Each number is 128 + 24 x the weight over its row's rms, rounded and kept within 0 to 255. Layers, rows and columns count from 0. Numbers have three digits each. The size before them is the row's rms in percent of the matrix's.

# k: layer 7 attention key, 512x512, rms 0.111, rows 364-374, columns 256-383
# q: layer 7 attention query, 512x512, rms 0.109, rows 365-374, columns 256-383
k364 105:145118138116170144113094082168108105095114093141118111185104114142120145100119127124086113142104098133071115141142141130119111112127140143138145145101133117128192145132180138121155119106097134155126112131107167126135113068130125167132136133136143124139153091136130114117144087124187103121120107097122145124113135122140128133140126148111095117117082133097091120176153146095147097147105
q365 102:146135116144125116122157132123133202126153163169132145106149150080165126137144110125151160127104178175159131121139111105113167113139123125129155111125165123095111110145096101178135129115126139103133161116119100137107133136102103162113149081109101124137151141135088130131133139130153168112113184118157108166081162100129176109152113148144167099087088153140118115151124133154097110149116
k365 127:126132160121145144118153220122129172139125106132115112116183137124133125133109117162152122158126137121203199147113119135137138109148128130133130144162113117117112128123135111117151159079068125143148141141136129156080161135151143165143120115099138106149126102130124140122134099124150108182117126163096147109121114097128080127184137098115120049141070141120126117153112136097105060142118
q366 124:140133142182115100120097191102143085125153124156105100122108152146113126099125135124129116080132094122165144152114149155183089160104126081086166120123105141138094105116123139080094104135170146155150098148141197145127134139114140109075084122124133150101090091127171111153130123076107142148137076144141137117111102144107132135107138086136124103119170090130097108136095116101130127136118
k366 133:115117128170106111084120100170125136158146045138148146114179132117122114128143173121141142125154128135148119142149124116136122110098145124134185079134107109134159143113101169107113107144144123079152117130148172154113163149117148158132133146144118132073086077136112124113090108148141144144111086142174208127138122144123122135147126093090147106160218135166114140156116117140135146133151
q367 126:129085108117133118135105108087153117165135126147117141173133139165100105165170129105147099112143119121128135121128104123154120156163092104116087190123121127104130131096166137114118166161124147146160140164124128134148160104131141101136112109099124131141124163140118139159131127130128130129121064110153141129193121144108135094094137102125142128120122130136139114133107120093086143131122
k367 133:122117141118141124106132090132126175130122139112141110149101155124113147125130130117134083140119120125078110130129110140137126122128123141132089156119098130134134125137163144128128136139117107126080115111117100156138124135117137144121130116115126132171131124128114096136141130145085105135112065110117145134120117125115141118171138130145131142133103099113129126162110110147120158134114
q368 143:094147123124170113081137087158170157126141182116143127127118123095136103135142133111105087121100115162106153104143134097111108170143082142111154162114153099121149107090092122080120155078115138125141147147135143088096133142136139121132147132137067120186117129108110124164110122145171106102124114130164156079097098155124123154131123176091156106140098108143111125134149116135090125118126
k368 140:137122126108115132129123137138121168115141093111104136144176115128135106125157100113126139133138119121166096139135123134124135134123119130137000088135117138143132138142134116131156136070123144128152113126135139128136138124143127143128133141134127119149126115117136130119157120138123119128119028105123082123144123145155109127131124143125113145082109078133130123062125137094120098144118
q369 139:122160121096131110185108171129110152121144119080093161094122148157132145176086154111126152111107149120097122127150145121147107136118112142091104089128151120121109123146140141078143133145104123153106141119159137154191126129124134120105121129155120125131080157151154114133142123151121141126142121159110137146117131125166123132082128131097107127128097235097116133070129111138145099122100
k369 134:148115154127129134124134168142127123108116158165124133120098130133140154126175150129136126146111144132083085118117137135114130152136132162129107083132197135103132113119190144158158159080185146137132110119134127111161132107143157126125110122094154126117119092117114131137093134096086127103129070106178096130109120130130128162070125157122105131111169255147136117109143137123140119103137
q370 136:142169127107127129185116133094118152134134146140089097086141130092117074134120102145139171107125118123147125141140147157121111116150112113180104113088136155143103095092105127117126106163138105132138109105108115127125143145112207126159105121166138134148159108118136122109173125111150074171101066145114139096109092153147150096127130143145155145174084070128148128066139129153173105137135
k370 136:129129058118092129098113133089149162125107106103120119147156147129146127132083103127141125121120123142203154146136146140125124142141112145125182198129145139153159132160153123137150148202103120112122116138117153116127156126147132155132118129119108110099131139101105154135095115133146128166139014141167134123156155130140145113068132126109106144147042059123132124110121114168130146117120
q371 144:142160106138135121113104163150159161113160146139144105158102101154119128069150096153077146098134128096106142143114113121162124173143105106132152149157094123145118145185107128168148174111173134135174133129127099169158097108114102121150136140164159133160147130081125157126116138118124134142121180104136143148161084133119134135132132117103143181136103185117108089148100117123130150130108
k371 144:143130090125119126089144085169107170103128129140124126128103145148126051155147128121120129142140120117099118105118131139114132128123143136140255103147109125141115107113133141123142123090148134112141106126132098141128145148133080121119140123143100145108094082127158104130147121125139123164135178129197220122125090144155094124187145128132144156125089052152129121151132127160113101135138
q372 144:078106127135092104146124157119156159154100105131166149113146060125141136103110113161099113136125049124134161121119114117122139126127100121147130108140124127107149162142128153097107116153152095121147127104184139085118137105123109135163120113132159102138132107141144101167156109160122140157122117163143116129158149132169172123113143116132113157144123116160136141137159091142123128103140
k372 142:122142157114132118122123141082158157125143185142112136113094158130125137128059133093108113121135110147128100144145145132142119144090152141115062123121140098127130113082102109139108142126221136122148130127153102069143131162135157134131132115125105142131161183148137140135127118131133122137143031128120121125132152111114168100165117108128135182133151137171122130149146117131144172121138
q373 139:109159145160114089149123159130161114129126145145138093139166144123095143131136172089115137131124141141149095116132166109100151143198094165188169154140100117104135103092145141168130119102156123095148141132127125154132116164151142131165198117155145121081144152101120134102126118129099159162094095155157081065158121142127084125123170135105126164139188115115147171131114122152105141165138
k373 137:123119182170095145134117112147141221092116174136114132132234125107122208112099133135105121105119127127146129124116127123136105197156151115129153120114127128135158121113121163147119135115166135139133140123134135142120124160132111179128116133132154123125078127134148126128116142124100121109126191124164129139130110128133145111109130129143131156130185032090134145172129126143116138120113
q374 140:096106156159119149105139118093126168142098122112093146147120108093095113066116153127128116152093138076141132141143120124114131082138144142139103111146135153148101131150116102145133122122106113116116113117116134073165144140118130138148122135126122119147146141120140136128142134101111189112149207189101158137095130142109109135158111149102145105132077111145135119117125138129085104152099
k374 138:128144114136122125110142157114136090154117135139122130116125120118122114115206144111117129137129122138125092127112105134132134149132097149124119125113104095130101116142101106130124115105138110092117116103092109128132118105131226136139136132112148132101192116132106116130108173132093130166132095103140158130116143136122128136129119137110131129075121095125136143079117117146120035126159